Part of a small language model's weights: 8 layers, vocabulary 18558.
Each number is 500 + 50 x the weight over its row's rms, rounded and kept within 0 to 999. Layers, rows and columns count from 0. Numbers have three digits each. The size before them is the row's rms in percent of the matrix's.

# layer 5 MLP down (transposed), 640x160, rms 0.532, rows 424-481, columns 80-159
111:557507416498477547484578424560496550516558490465469428396397522530455446459547386610550603568561510505444513514544476527546473537480571454518596580532491448528473476510436419531418481482494544482533605453476497565491398456457501556471364518
100:520526414508414385537476520502509494588464492469536588530539580530581573446492490468470465523489464583503539518492467566376513510581520542472505437523542541440513437540559459529528627519530526465501561454521572430558572543582463578584498431
103:461487495422518476532481420522609499599532447523548521581508460473483434525483493513485481495551502474457499470550587493519482473488527376542506474518494575436509607486452502371566484545448531527535467569545551529538572533426487487466368481
107:573525506536471498559473429486546495499480480535492500518468582497428423562545474518442556412540616530485414412456524509508499432454529520476458542418424551541568503481422478586522535500386505484530405563544552532481485471469386504449509568
106:520593497478447601498484517594571597485480494462548545503397510426471634544532435533589519498571502520537532492495541515556431600508430499543561481529518521500550495514539486543479553470493468477477444524467529510549543550431519457504581523
098:563511499462482470492446510429624482568521589517497419480473501587519451444546492483537583540503363561567520497528373498504442477521536596533560505523494432494576601559466493538505508507494501558482548542532511526491478515583504510522580485
097:451520496451506500509468441436527548530465536532402543455428538463463466541495457491541469412458476538485505554561488474497551426487528525521533552452652530469554473525527520361499477562530493563546441461529491498526472513495606417505542473
093:527512457498444479529496496482610482604388625538550433481450498543566502416569475532553566508461464553460472526443477498553473485469534538524494555561551481525529476477476427625523437565517494450417359538508565479520550608423388454492597517
097:488446589463521497434437516500566469447528422480495463585478438506593485473517497444456409504541485515524584453429613509507399536532491487451428527409620440560579503519465483554484527488535368539521551449424473517554497460510542447514506532
098:524505509523521581616550512514525457465486514453505384554406530445488568511527552452528538455499538540453419447522423544494558557507558538482501544554496519542442451527511458492588414528500476547578487509588553623563495491524468466441530584
095:513499349544543532491537464503504496555578489517586471541492519501582475479505483447491534398465553462518507460570463546416423511483441453493534479495529506464446494427488487489433512617468573487458511452557494516525467481502572435457507446
098:490489435473390398508467572502473508484526405479505502523483529517444452540515519556553506525478463521446607530526529502522520567387522453479448484505529456444472554580474513620418423515590528526504403558500466510455432429505533532416523535
103:539496494422484586487565451454458458569533481556531528566273407404450459534499520452472510448435532513546438471525479494595485478516464486485481465473527557497599535544490537404497567505539524587477559437591420561527508570495515487506511456
099:561541510490542528492503486522456618479426392547542546561561455425538515526384441507508457550434534455494489468407458527546472499426518470442515534485514538505522531445491452429562509445535512422464564425573586552489559555519535572572562498
096:619500475531481458531375493383484520462521452471537414502420454545470540452494431535488415502527488477577530404498457506537429489429522482518515418442491507613567514486515510572365513497533537484550472479437417449546541445580493521613509469
110:504536478542521488469560457572520515569572561444537547513454651541427448459470506594511487462511589525597499460431486580635573515456484515379466477566565549492506447499400509575559472547521534509492530512508451493375454490602489487527541469
096:530445481479467568547537473485531413488501508497492532426540504495440517483452506453496462496489535410549610492481496441476532600475454516432470523465506505515524536501498502523450494585392644627468502475541523576516586545557513560494556494
095:482505483485386543578514459401589484585481556505526439478518472513437436460481390561509541493539460450534411513476519566490471370446484531510545501535507502441594580489531573469516556477487523485516546466525448564410492472549485524504514503
096:500522520524573503494585554568484540454402521532571484505572530569417513584477507492525437450472517567524545572546535504516460433381471509603592492536499539412508584520424647551523544538420454478503515445543548556484580543474456488480440554
086:603541471451462448414494499457491544493587544502555512532496517570522555483543608515501437599491497436491504481471449473413390428541557489533474436502426537493554470424513500528447479439506428557553484539511468439476370502660411528484462448
091:515518340572483392444524449612471421572554510461565423515522530506446492452476347408510476479543546504495472597460511478440487562533492494505445535440474505523450460551552460479540452549465449521493453466527440470595442513527539517368499526
098:360542517420424618494538565476529569604476520448563471406455504479554486556496459505470453545546427375478569521552513406556503503477411472538484547481442528497458561453521484522482512395519519419459435552520495552526549484448485541445391518
096:517491466582426539464539574469510513505508421513553445521486591416463444451494536541578577541492467485452586518485485495490528515538537510488440391472448511514428437528516475440507565457567493430468554507560473527454519523507501573500494439
096:523510490452455495500562521567498417525550520608445527522452561494467441438497502480470626473547537395494435531489449510584540537503534510490495448544351479496477489412475576594476443492503460517473530577477480541483440517433479583494522501
107:517562541442430543481406496489464492531518520443533506551588533428400480511450514580427543524462406565587604443577473519480483522450435403530467502504557568517498584462522517508540544559496507460494487455536551430464495535440446434411441491
102:587443534509395395534577505472426511521516558482595493496496545530477551614598435441571514455539517504532482516512543567535482465520473644448457464532623429426439531537507435491577433563519505476444467412499477554551469557476561526461459493
101:484541513529347489557539500511465465495531543492443489539471590439557533565417528484520602480442444504516493450482497507518439404419569520506504516479490469518583455437387496514548541463474473429529570382456526564538468459526498420507466435
097:593598522457490565519455584475403545529524489488517470549522513522580453484455509395427530438405519451546517470543411578551472446470573490536457462516475530448535473451521480515540543469482534456499568485450504466461642503429387518537484543
106:500514593487487480552584425492494477461499466522459525515532457458487490452462579485506476514561471543492535510397442447502484475443489483445431542515594508459412470425469436626416484387433479457507523526554486480435533507461529497608476532
101:467505386510548444606390554529626413525534483399453502520399522584507452510527494495513433507464508530432461565444451479533552494503531482407406442549523462461464492425488490531484481503486584506563418438513512518506526429524458466521481477
111:494533514443515542521408507514535478482559469591550545469499555520467472493533528420549474488526489532495514535432512493497411469495470476509477482508630451416574514516503439536456514459409450493556497548520532498505530588549465430634557492
112:518424464379433546608485551536479507541415564400505459520524414585545435479437489514496598465502451498463513539526475483546449573505504412457393616537597511538476518460475471540495519535497487461477506466437446434386452492437490506457533580
094:450496517585470565589423458464469452304599468353453525489502520572511551444433485522458569534464529521395532510464471459455513542525483479591443485484473569515453476515474448551461514488412560413572528557410475475438525500485428515489470567
106:474450516502458573505385498591537533397467440444446332542430508530450463473470435520528527436505499504452466466428443503598477536471516563476528555461478520517548469573546432436503494432516429449464422438502447518465510494500488469544568600
098:457516426527536590500589503574516532549395455514520421492438501487604404586505594543517452534534472507505542482504502513538553423465467471417506542524521548464448456556435420534508422534453469483492479501483510556532521474476450489467435446
108:438445511497481544506424472547511476535407532440515541466592532503477358539500508467480553574441457490484496478427510500494565516483568597440525462437547470444557481537422540465499535524457550443506554454493485543447411500500519479517525549
104:408459502566460501464500497444518543447466545540419481498515494514612499476462500535497548511447489416476524572465533573507480425468558482518468565504528475507653517373536489448514469599518475530559543546559566503568579549549560466510484450
106:568543522527473490519513460533495478512448505518455478532615561386490446554503533511443465497476507448428496552504577460477524471502477453531454465440519482530515532535491559548621459564460519570545550493618570514523525363543540451581490474
103:562547572543524584531463576486525520483470539480497457434548547527497521645541493567549489522527437510501454442472566461513433446456524438542555543540468577478466589506550507481480502535493446535469545661551543497551469532511540470461432434
103:456487474569435595536535480500547527535446444469529460537495495556488516470477428520605428398522425565581459600437570536530478536546509508502516498483487505405506568470457503537471387448460516491445511581560416595498603425478475543419475563
092:460545587527500398443491406531453508391466415485491479535425602410543452452483539555454471494558557431502504487431496441407565521529547407500488545573441523503418401537467525471561534479538532481555522521477438579537551597459602518531586434
091:542552518581569504481551498551460505534487475499482595443561484489470452617627452468542498500508468408503529440524388478510481573519468470435437541559478554547482458474489527533472482543410600510483527411498459553479472491455430448482515506
108:485505470503522512526439572422550492539561452465515564480583524430455586598499513610488497451600373468518477466460485514529543380465417489514523528510405443479506411471483540390463551593532525440529497437539455641471482485517529472438496469
106:499544464520520488556519377416486452478482569463499513501513401510513446517458471486474525485423461469539442556457493405420500489456522460418451465517424564513363406495539471522525477486595473610559501476492493509444457439455601450569479447
094:583446483568478553446467490514493522555520564531555421528457516457525439483533462553497492427604512581465526441535452536419458509535482464444642497442457431504489446561567520506427512614502525580590534539418533394507417473527460439453403476
101:575561539525579425455491472434512562562492551594469463490514525464494442551433482456492394556494525573499513443562444502519458439499509509556437608582489530480535514543478492523507592555396566500493489514464519467526520499528466503544612465
106:496501555528486437462533529411588561482526479544566504544590499534526559525489554537509434511592573497480515473532581493449465483477517526538378431509514400502501463579493471433455441426398477494467490511521428496489455532444420546533497419
095:494514571538432476493474550507512402513492407447552408534415451478502548511516562454510530460509470562479519529521481541611489481555467486463468612512570548430523481569400551565562385552526485424547402455452466572503536421655580531468560509
093:423427428465513493581479471537628488474529507469553462475537491494562548506477511539442376431497525471510493530540572510597404469563532503521471485352468547451564455519407492506423449551588429468514520496568563473450540609543510490522452528
106:494516425545463585535462580475474474463466520470482498470630416477433492488491521493505551572569609476510492518524544497419467449530495486367523495468475502461443681443432526529487501605552456526502471464449494496530525534521553478479514550
098:530494506416529539446586461517491518542526549545500507570565523515456447549541420466578427556503648575518524460474541463503414406458513449513512498503481483543512522513487470509520508472520454502511451473449537453486376480457478404521462523
097:562498509553503491513468492394501544454437482482465469545556588493422406535525523502594493431467461490451395436530507549521534432445512452524552563447509507468441619543547502544500508504500520527565473453497459496631468481501457583452486572
139:577465468496478447492511503471541484540478537617416453514509473555600495476465486494488484505413610481505410585463530534516511478526645520522483517545561474445457508530427538479470614596507419531492514483549524430485587469479475454505372509
099:513603559510488485526508514448498508426609494557559463560435535439436483467397472463565477508382551551580565529386455450509552499441460547521463480587521495557477478506535483507558517405488476483550473511472357478530448418435535543575559577
099:394547490569409516463438456559479484512448497541494589451476499490524476564440431528495493519498521444472484420425581472536406506554547529497513518442542502495434459502505462523435407481512476436542501527442446478429507533563533497465522557
095:477506487505462575491491485513542506491547478510517563495465598449446479510479533467471503463400601522478550457472565557488497529514448488503476630485504485526436490543436480534530493483530464450542520462397465448470612459478603486457539473
101:491554484452512493504487435465517555489517390536469528370593425443544560482529609512455540507444498485495515573521478376512457505509529502439445393479492499532493465536515449482549487466560523450586515524511580445472469545543534519425538569
106:453504466460548437505522426525377398539489580589540437533585523476560476493509435442480517608543550536424484552550490524542455528420559447469583437439500500490554505453402513467452601518579496449525482598541530503561459540542579465503550532
# layer 5 MLP gate, 640x160, rms 0.261, rows 425-482, columns 80-159
097:585489509631486518461526504533511456551426480454560580452522481441476467579617480493506548549458562487516570487526538430496463424501493525463459437562421504536505481558535455574445491420532456555525531558468410541425498471469491453534485515
098:543436479467506455491533482547537526563410514488540515508485547504444527510454505554538512465502497529535492477587412513543462440430439449343470485518390522494626549436442426571402545512540519518574543504467581507460516518584564484531502466
098:594596531501467571516474440447490494488574482474523575540495385526521456436527392485470491439542501529476508424529487485537563398430563453477526562435511518561472469454407547438568477433481500492453430518492494532529543604531553532516490542
102:520454465474508549509428590562474440430466499494465481500563499442533569535556577453446521533545480564433557427536464521473536585464513450404509492524476505556529421508596411535511476501524462532481539460543511515474492548462490501461458604
100:419403563477479498422511480385526534544443432590424550594439486526378468504460484447515519439507521526547532514413540545475478487516513552541480508535469432521493524506578464528514495587424415490537480451496613527458543479425498376555594498
106:434499604547448471479536509437504526477492369531469549530535504545495418404490508446540482556547545524457461529482481551417520552459544540516554546545595469400558526546490427441526468431453495598565507590491415474544496499451479474485482407
100:534485430451507457514501485547482508478515447533488521467503488505486579484437451454475476512533510429480465507530544478460483440528464471369430446477492405503573574494620520509487451473544482501568444519401440513487538471521482473478493603
103:542520405528452494466563492514486406475430512541465507571538501446534551534490502538476514472630546532581502515491569484480491523506487511587455534533557461519589551504540563577530525460621449542547580493423388457447461581577459483513522514
104:448456520519511533489490490535621469596488512467427438489481497536472447541459490627469524458430425407388500556499500565456462509596467489436500505465451500629563473507495507565511538453493441536462507443500472528439565597511479445492576539
103:466454365599505521443499398601487447496579457519474511525540502514519502402430477453446449474415550481568525526473486533390414456503445372475585462510554508501521514464521489512445466456496530422470557516480456570579570522418460549453537523
104:566529442566445513365477448492515445507587407566581500526560540461553504510509527499482453521527418407556466551417491530543530459454540525516518553504539593517396566463518478427628449528440463451391559460604482524577516500449484489540498515
104:460488516413527488573410444466438458486474459477489486422464532471506583488514498580555506534518534495620473521417505427476503441524616463441479532529551474517508550490447411501579443548576501537455474539511465485474460548492508456447479474
099:487494526426530562488424380551514528536544515537541510476437481547507487524476534565376531512472452446574477511468583610395413466536541501513573482476501464463473509439543500452503534610448446537473419531588551448497407544498472467446478516
106:545485573589496604427543507504526485464550510510545550496508448517388479478448410419488520485485559460421501491535467512499370556484522540555477547460451626475546479455545500518476514493485464441501546399501505526510402531528507538487491484
103:494603486517551409525417478497431468493396533510474500450535531529544627577573459493550482421455477506461453577540557476565565620508510505446451435448508481443436506519435547476449490438504504505548509535491528444450470477457478475445492486
096:496395460539358475520547533511562502544541432590590492554577498587484534436418568474503490575466499463403479444537521419523567519456504511482561540417539419515539440564484572519455497486534598508521552505530448450493509534459489434508451475
100:515508542535440457499510586518429566598436543398459556533588539544485533529514524521562524517553527517525515481482429435495439552468462510521461450495489485539574449485547524523475540417507439420520504594474468464528428506500559529508492401
097:466530373533399514553418513465481493490564443474545525489538535450474509435463563467497499543540417582466486484515465455508517485481532500487540519528582489529502341464553443534512438518532501511500521497523541420587486384423544485488553441
095:449528456506581435557576562496539522528463541589522477555504498490445396455553536519500406453525603480620537556522514534534546476467554512518536488540480484517549553483497402530529601488506516600544468491461438456449421511548432427515518462
087:467504424562486499451542521598484540575596431436586488544515437483476502479470452493494500522514435521501430544460518427484515542558566569492425517621484586528540479548477410442543481635460464567444472472471537565516449615430574523516527439
102:499476444498501446599486508414584503549574465508465457513556467426535441457496513516502457470368462513434539526525405509530491544470478512512494504584427561452532444446468394460605559557484467557436574558512522513508498402506439462516567499
096:459479474485451479557395609549529563516466532518474540469572513464491578535542517510477457447560451558541518536534491413486374495529384500597533468497575542473473354509493582480491453443508574556530504519422533516573540545495513508432493514
099:459419513478482436506544517482414543508497445508476493524477433473581491510466494623562544575476562510436378506471510474435482433602455470450483460512462507466511432559471485532460540468489494458436505443432411488455445464565401518453478539
099:473500508491476476469496437446482547445570603545548578515545505432490487466473540605466508555451449490553554520463419425545539494473476527532487435521422498493479566483502543530517458479472444562518526452513452510464465534626523423573417476
098:533483621536431512531488505417500441545379506530509573499556525566527599498519538555607524515475504573473497487538368502516477470453497556429453486481517502526596425476587496452465557487543446508532540510501469527605498538478466533523536545
087:505478539488519557449382499471454520443478446447589482529518482483474528449436465530531458534433566522407528548460480513463512542586416522474496530515499567438440499497508509521455488507495557485509432659537382456517524502451543519519577552
100:518512450593453458466398521524486455473367542440522481462576563518478541479522522504526529559533495571482525481462509507498525537572375546430454512543491441484496568429532475402484539537505515502464440435410550573577513539484504489581530431
106:568472524552549524565425471521481588506501518434476499518521405585451552503528475467528556580445568504477458503605473500527445540503590532580538531498464544474512437504563517512480497502470430548462569579432475538597545449458541463526387544
111:477413485610491538438624499562579456435452454490475509502498446544519425491568529511581562436482450515470477443458543507484521471565447549465471526503471472614456517503444533440530470495591560432538541513597448526453510464495590439483442447
121:490580569427456468462464539554410449519493464413522530461490558473475582568489553490484498480502520633521630596506550453430443463569469557493527513397425563502548448436490493523474489521434542525506439435471536495540465537566573471467575484
105:550453406497529518424495578568504535535535525457526485472446499524585632569482648545401497524448458580494475511545535443475388531517576544493509466465472526509480499467522538470544536388504537587483443483483453478547497468444470530550477520
100:498482548525507472509521541533508501463412484570565605443538427339528454572559480513442450483468566533473478575500475486442399505445534440501536444468531557471519530540510493493488421390501466638407554529448503497475466554590476475480466532
104:586440457516431478552345616553486505524525490512531548491534470439505593531480604491546476400569537478477608444510479512450562519451494439412438397553550512523508471541480408429550476536543514535574496527489500480514576520541570530472396571
095:471519482523481444473472534418475491538420446503501447470548549495523594481468516556538527543494530564545496499413508484486509448468432541439460560605538480536536396501507449533540604474463509585499511429516514484533480583405530536551414512
101:501532456504518472502578466524471507570614453640432484523540568476469468587441555483475556508526593577522576490427521515402507450568466496484511439446431503564556438488505425526525450441574483537507504447576497433521569460577478448511469513
097:507483512445453510538603515406500506456539504501551516501533420443564557487582439551408549515525546468447494509539482573502504516475479425518509557478537463499513531612537479482577519502532432576428550549536487543544544462547444519524501425
100:549494537504508612532350533568467491469423556555529504463517529434493490544526466504439543438529433526489565499475456451592530506546396474546535518422512555529470468470466506490565446484408531458520500501491453571522396466511533538578524450
101:501491516502495520466477612482525480458460437498462444430522585457466490523492525566567539548471476402408519471453447608550474478408462519508502457491465582460389576465507466457540506551423555547491522473446491563551484592499526476502564522
102:461440490536518451562491489562458494499490541590609472430412601569512512602484551489511390505536403652530484580492475491457538556487484490535405545536511444428431522495515485554567484518536516400535410436507526489582481481487379439436441495
103:541521459422547540519498496502460454625522540478461518623521389598544429489498461455563527520494512545502468361550507507611501446546486516541477530483484564464542544467469439575429499496497578512474521519516513522479412480404515529454420503
097:533502498544493505457403506473566461475675532482538480412489527503452596425494501463475461482513507538504495513563558465455511480499546480510522426402500484462524583515535469544516419505582419454517540452534450521477566500452575587554545546
108:410520409507553473511459505418537537397450505432567498530529474510490526524492532583535521388474486496614416497503546582511533586542535461491496543563644558555538574562548521483473534410487522469499578549548534476486456519460552497501518575
105:440457496517491564531523478516532556399549552496470470384503434600552471583423530539579477563502450539479502441381549552486479523478604540447460577512502480446535406522500563532532534502557587431484536482507537513516505527535487493554527439
094:493454456560524478450401509511553487415508438579492484448538590430401539539531512475605574467610481445483534520512481511539546517616435491426562475454537504429516479482554508528472551473412506582564561528390525457502484483458527396503505590
100:560511473450475600432554540570438579501577430496428464559519481504469509488554589516472486456480488558481478468403442499533548487558504486398600478535528518537572557426425500502611440516449471618506469487519468561477506476513418574496492507
103:450442481503471455515569474535480574504497505513518394578373479546455498518518459446439533460499456530568506470424525552416520520486429539367458431513577498486582572542570469466568526482599520566580421465522521508455525532533428450552487592
104:489493539395438565551417546480498525514506394464522539530479511491501453439360468369520467489485535493529435493490516569470537419430503543474482517474439471500500438498473573567526490471503597451525382548472488592511482448496505516451456518
096:503411526548464591492516620611594529468560517467538500462500485521540548500476485460491455546492460555497490452479504467506546531653532522618472495489461563495512467449470533501460488504553477477527488569551555482459457541447531495531463523
106:466523508415495476498515558468547508538502521635496438456611413499454558522502581514529498523479588476647510510486569448456475501547479517450500474430528509422448514479412541528488429555546477497583396430486455453543472546466489504401456441
097:512542550544447596472444502487504470496418562554442511413586520496484492585484429485514510552471578522567541552476588475536341492532422440603479460501447565487492507413524483504469441622459414498508547471475589546587415497563489461486486535
095:435519509484499506476528457417421575529477471426485558532538572538432470501504447505537506442446449479556475496559525572496452507495453492528511535504532500388507529479540555393500518534557515555537482530457581491523545495472479537421469534
144:430580563523512562530475532534477450454457470395584528489561572429455531547538475508491533512510467550445621522486447389485478506552409513541494469433454549499550508466591453503508414457440617487462476487431501599525440543589551516492636514
102:484445453481461444453514478564557592627432536475525604462553482553529512579476536546545485508590446479416460494533562538550522533499539438549565449540491537458522422496575486489459417495533512427565437532473615520442471549505560516528499423
097:449500544467461559499521436456468449489453420383601531489491617471505592483400447453382456523486490487489544623497556522529525512415458446467495474593565524489547544544492471503563450513559479530500483526494508628472504436512485510470556604
094:555540418503509488579491520539467484461518424582489483468493442423502437506546520542541455502484498494479450456579514551569496458540512422468503492513496552546523375545529542487550524491497406455452438533497557492492465519483476402425589425
105:448483447497517490504554504463474505506499517523517487568517573464422489543521535500578511507557467480563488468542450473448550515558497627599573431486496520454543547536444520543541515500504502507496534497593501485511602485440475443460434459
097:540466463476532488538562538471521446476507490504428425434440512547476533574465554407540540471554526524502535520560497525492565523423529513452540477547548539536489517513469473419589544442495436520399496532517543510543450453542543508442538616
097:520588560426464527435440442540524472403437526381476585511617502468459527533494543541497533506446541479451522474387502601474457505538477477430528554413525383496490523495495493504530424515534411539548528441559510412493457503494507474440526497
# layer 5 MLP up, 640x160, rms 0.282, rows 425-481, columns 80-159
100:614468532482473535494534502475486453537466515549507475528485520535463493441523530450478539456531531453325503496476553548505582482504606432484511466522545502471521568480482530433513450528454404499489490520508489565420520475544528422489454506
105:474560529459504532522446519481508485539383474463562577525515491440563512574579519558540501481497489453444534578575422474540487480475464417541539433398595468499572458528490555439458571513499543472471439513463492478443452549482498501460596567
107:529527431502561438527513567450492474526568562535487504482531568432441439526538497480514519521596513605473477494480421471505535570456591563553514496450473564460452500518527481446509440546551521454521498417503526492417418612573524568451525566
104:391557506512401519507599477519566506487471546432477452450490534443528528557470476353604509613500508554501568569529472491458582586517529484538484455450532549492525419476510462491436456451406478508504478420531541497393619375520561529496530453
100:415430456480436492431529512488444512444404549483460558507455498519496512530451542468515396464594601512506504479390524435523502522484516505438577532517458597463548509503496644463474446532451475442500475479500475401436450464517433455516420462
101:544507590446389492519586526481525459469615561462493503489489483530552580479521455459509358409420444484521495540427453495590477523558618447593487455506454513420448548394444462442441536549490504400477462529547545533440495576507487447435488539
090:423543576494454451493489550491560489443513430502475482427483486506468415493471523504461429554599597507515528537492482523430539504546495418491506482488419423410491582528507504435450508475552496451627539495541407536550513456438467470504488548
100:529505408487448473520543364472544414573508516556601434488519466530468511497473507599407496507507474603422517550552470434522532543444426510526511391490559494525494621539518539521476512404571539493546472497420524499509490582501484512486416450
102:512512551443451481426445432513552475471497655428560562559530504553442559511525446474433502521455447524515575490575503543440529473531449480553510453452499485461459523481505530395484552496544541432440486379536419438455460488524516530441470408
094:557538520434526477488481545549494458507477520596385448541519507523494505563614474498520554491558453498438498499577423509453513441395468472453507548546549367566508480548541518481461551519488486513472481591473525445489513517532391527548481490
097:589537570505498502483589495396438378447463557468452472485540486507500520577519521492447460598610592509484405504393500494480526546463464501449469544473488501552542475644472456574554454514476481492511578444441551517520539527547586589550451543
100:491562499492552510465451539574425538458510483458438534478494525552562602510500463428425562509565529407579535483497481515508498493454482557539487550471449467424427536525480497512517496417429440420498414511489496489394459497380547467463404523
094:498575438582510505493517446444590443496556565402446514483453549577551550493508549566458471482480508574634469568536471548453505489627483416578517334514536574470421510522517584467508497513481431472517456488414490478556420565437468477519567486
101:481415529449613511493505516563522425527587519430400531503435491507571555458450467452582594511499527550521556490481486533469448555541476478513508556493540509521514511479521517503538512460481467483490528486486451476441420480530517475588507459
107:542431480528509528529584532518559515557499480522679439553464443486460565491516516535480485603534520513488605499455470517481494489474584491447562458541479486510517542355507492497547493481478470475527578410543462500558456448470441520448506476
097:447417494482496485460511457545480590607461541590530544482488522492509496547504522505495478571518525501538507485489513463419437455491514494448554490442424482577431448562470598361500515529517534511517507477594439504532453465567549417487411539
097:411546465556499367528486570527406458509527488455428504463491504586448527518629518493560568463536462525460489588520511516503458500539462445567507500520500465567553539549539431537493471457492430425444518473560485483451521420469499536420591525
092:529500495541394552529437572408456542504471474442497500540531485552427398360541435547459511519488425571448408421503563488527542510523420472466469449562527446482500533583542494456439486513475471505489431503485513540573494455455413494440497508
093:531423469648476532536466513442543460476477524487477481558559476543478416462518434457457532479464435540592377551489663501452536532511548481466543574542421556572553484507508503533568460503461469558385467509534493484547453544525503490499562518
087:486412522428551572446453393427577472499475572582432492505535515506490541562592539514485515482389545503528491467501495552583480438516573558410510432505547435487489594480482496530485457474563506483527521526471497470489547551465481468545533558
096:580479488558529435497502517552378519464550512449459494509474526455482478467558569381424521493642519493505484473532523497522504607496598524442480511456500458475514476520496498438423531434449427554503501445553450470593501556602491456452473520
095:467411569438672533469488447513417519502352571445465539406436542574486457556577497495559491485538522477563471569480552438507453532542481587450534539551451532548530475530521439576544394581372421493513466538430517570539480431541524455543544535
096:516557485457478571496518457566459403510483484458406409530519499454612505494559553528458372433448613592488593482495474545446521486498545473443486470483578488482493438465518430389536519453498549512511569393415536471546538447431536434495536493
090:523498510505532484571489497510497527567503515492518491442467457642532464471585477379517528580548596508453427406483506459505470496568588487476419498556445476495518444485494546439540552418555470486585513520510499569514495496499505572578587477
103:475499439551565452470524514444535529431430479442500543529477459471501507478528556551558515483512557586500359446414474469494535588505545391435382595550390495483487527478466490554536430533501492411523521532506476445476478470450444481470447566
096:531443533508583556436520418491569496429466425505562554454526461506411486477511491537437444551551588488441546577549541502507469564541498511433505505515417600523471529547610428476457439543492528592583496579528506532514577514447578525479514611
100:514422496586569461437472488472564509564379527501562492445535566522573604439465604490547495486541522560453502562496589503404536468490406432495520479486551548529499486454450466510563457485456558472437466500442572410531421501493471572472534534
109:439537526522596443529490562564491440500544573591502412567477415486475539515409460565440468429493455455524513565488544479448413445436461487553519388488579521482531510472443528483470479466448545523544532519475425548556478563538485578488522524
120:473530461532454523525511575432590447484474483461482492540500553516487556498467485424580472508507484512416522565443415542484467539504504481372512512423448498495443469527486477537513499407460586453494451512533412508464529595404513525565532403
116:460499593583523531512466513546499503518423462389540528518474521499487504472529512457495498482477482608503530600526496395437417505478457444552633421415475566532507457455486494531458496432534502505486389518399458507537406449478492500465603476
103:486489519494402582523526463512501502502546609495448463464441513531569539461511535495508457526537447526552454563479464463499532442539476559593484515482613437568525456551598502486461573524539493479487600442539465444508452467404484455516509493
097:539557559509458509476540505624564605482543439526526582493589455379499487468491548602460454480472529595524496473546493559463514496433532491529513415484529610533549534430476525454501535468559446522497581449444538513570471540548492470503498521
105:499548502519547425523530432466496504566531459534523362489552512458548576435552390568444433544494540510487524499495536518442466504497489515445559490555566585497470587568530443470480507538542512512449527466421485387485515494476416533540424539
097:496480538501463490452470584511553436493442577580566513464532537474457499454464495454476478404503461589449539595488468510548504488554510522567468529529602536454526439476495495640519496469446532520409409449464505474475475554508504536477430475
110:554518576465411536477523462512476512428506455506548510467506531475513621532491464475484535464394466453549482468461569447534527479520461520453538501486515499409464567479444540492484459553399509544460454556475427490463530592553494480510481490
106:485463584493535513533474519522473476456551548418559514534628520537511510533563451481485482529569530617518417486506623534495499521452452454600470413496568498373505526529424543557519456468472433510425469511465531446482538456526560500422512413
101:452501495488532486504467500474567572569523452551470459491498522549589468461507496483548463510464510534646393433460476614536508448475536497537516526457517511520473531467475507485454579543632431515453467615507448402515483571445439482509450398
095:454542508414527460519510547448496512456577430522569480568479440474490519442438481466543528441473556492443548512506574528491527526413469561525497436310575494525455466466476480593475542493509472528487423442429483507500597524447408595580504422
099:458534444480477540517433623505449553483518627507441496523467490482531482460535524592511591535534482467506561504553521496490492589568500576517485526565553529564455439405495440563560511525479513513509556465353504481449485440493482490553526524
094:462514451491451524577465578443471537529604444564515455445537544512417585533498465423456550466503502444565489484495479457623558520526355535563470478429562475511534526447522543542451546527524524479460449600559528493467477449494546552502448418
091:477439420479352506475456516464490426498479494504462479506490494447460523399417506509509482497492573485540556475390540546415488481477490498532475471474560541458509550491517524521608516467576430485581509464543465570498529391426536476577416491
117:439513535498491433568498553552478589578480469492500498541544592443468461410460497453522542460464528523483533520510447558583492475539540481543606571512501465492428461531583565551471353500501484456549449479518535572491543474566441516484520492
108:497516435463363527532567432545556510457492481442490496536567588457491473498518462564487544528495538404501486536457498468470473476512530500421490442574444496553499470515365499511467581566511488467463591509435463524522532431475449566555474513
104:464473550499554467504522475486451498521416474560432580419500518564592531529497450453457518593448509399505517452479426480478561566616481522576424466520543484439538514558468508445385483449470493496517521473501478550462415508514497576558458494
103:448476508500507476429558472447480532534510516499446513431470520564411517487572467481513558476472485448460484501537540528462551577445557493526522431494441489455460613504539433509571525512574425437491465363502455504487584464473524546447397453
103:489425524505490461507519484478516444519517536472418479584499572454503491455494501475528554518464531565514456457586553495556428512617457598498589474451471451582472566499539582534518459477567429517395533449471628462536454480561657489414613489
094:456398543551503469562491504484482582425473479597479446477503475551514489462548437600521556498555467561531481573463561499458452497414532518485517527469485465502497525525556528531459554600513514490520559562476617446522417639453518464565484506
086:583490502558458508482533505508498567575467497579489519482510449586498476527472531568425523631524361507484515554407457437439490505529472534463473593577447482603523546560586456474445608477532470436496463485446539500490457479427611553496449464
105:537490492502534522401422496467591481627420521503568445495464493531554507507480610465462435499491518494547532538500541468520575588419451571539434428462497511434467380532475472470489528524530501521593485509515452440484447468592505469528538452
089:573489440547474411544438485448549491437541481533498474464390411476572505471553555515532631412550477461520530502537498560456634482497556536507543495535520464465462474492482497474490567452500539466476542535545511485518554506508522613538503508
094:542494459531479437468478578614493489552561576483469512519458497548521427525548457433427520506584447471555450553497499497500450573520436463463430470491477395555590448485498530537463492557487496552475464469527522479418533529521515433477523501
112:430463470534454584546417515505507451422496507449546501476491533491384531534459505499518570487540477514490621464508487411523435497437379459479475497358376622484541490443563533465559423475497567429500505488456481577479479503505537515538601495
102:453493467475530550472540364496519523516453498524468544514491486463512560467487493384482507537582520467540429541496557491521401496506571510478505519473440486467564508484612424433507520525451523485488567494420532479479531513612423537545561348
099:558477495441466552489570455431476494541470457534517453462599618496459542541422547543531466455479545458480467536553568498466490515490429449513435524466437548498460537470502515443477532456438524424402520580567576456572517495493497463541562481
099:525497515543537456621413505534430440569509574505486535486522552614433482466502433473513438538502539578476543510464481607472486531525483405549468498467485454557513566457556451430475474370419498473552393408584506489478515471534477511594440498
094:517557513502521585496443476457479512537509578556492439472482426558475583568473500472348310535481468472527522460354504548566417412472494427474581571534471590412386502459530456463504511508489484423530578494483553551549537446499495452473508523
104:470489480555562469446529591481396510476637448530483485451555533537536383520567587604430476457588556455450512530513463609485491495520497419611509530428489544464472549498437418480439480530457450426522570596454453432463563498494458534512515611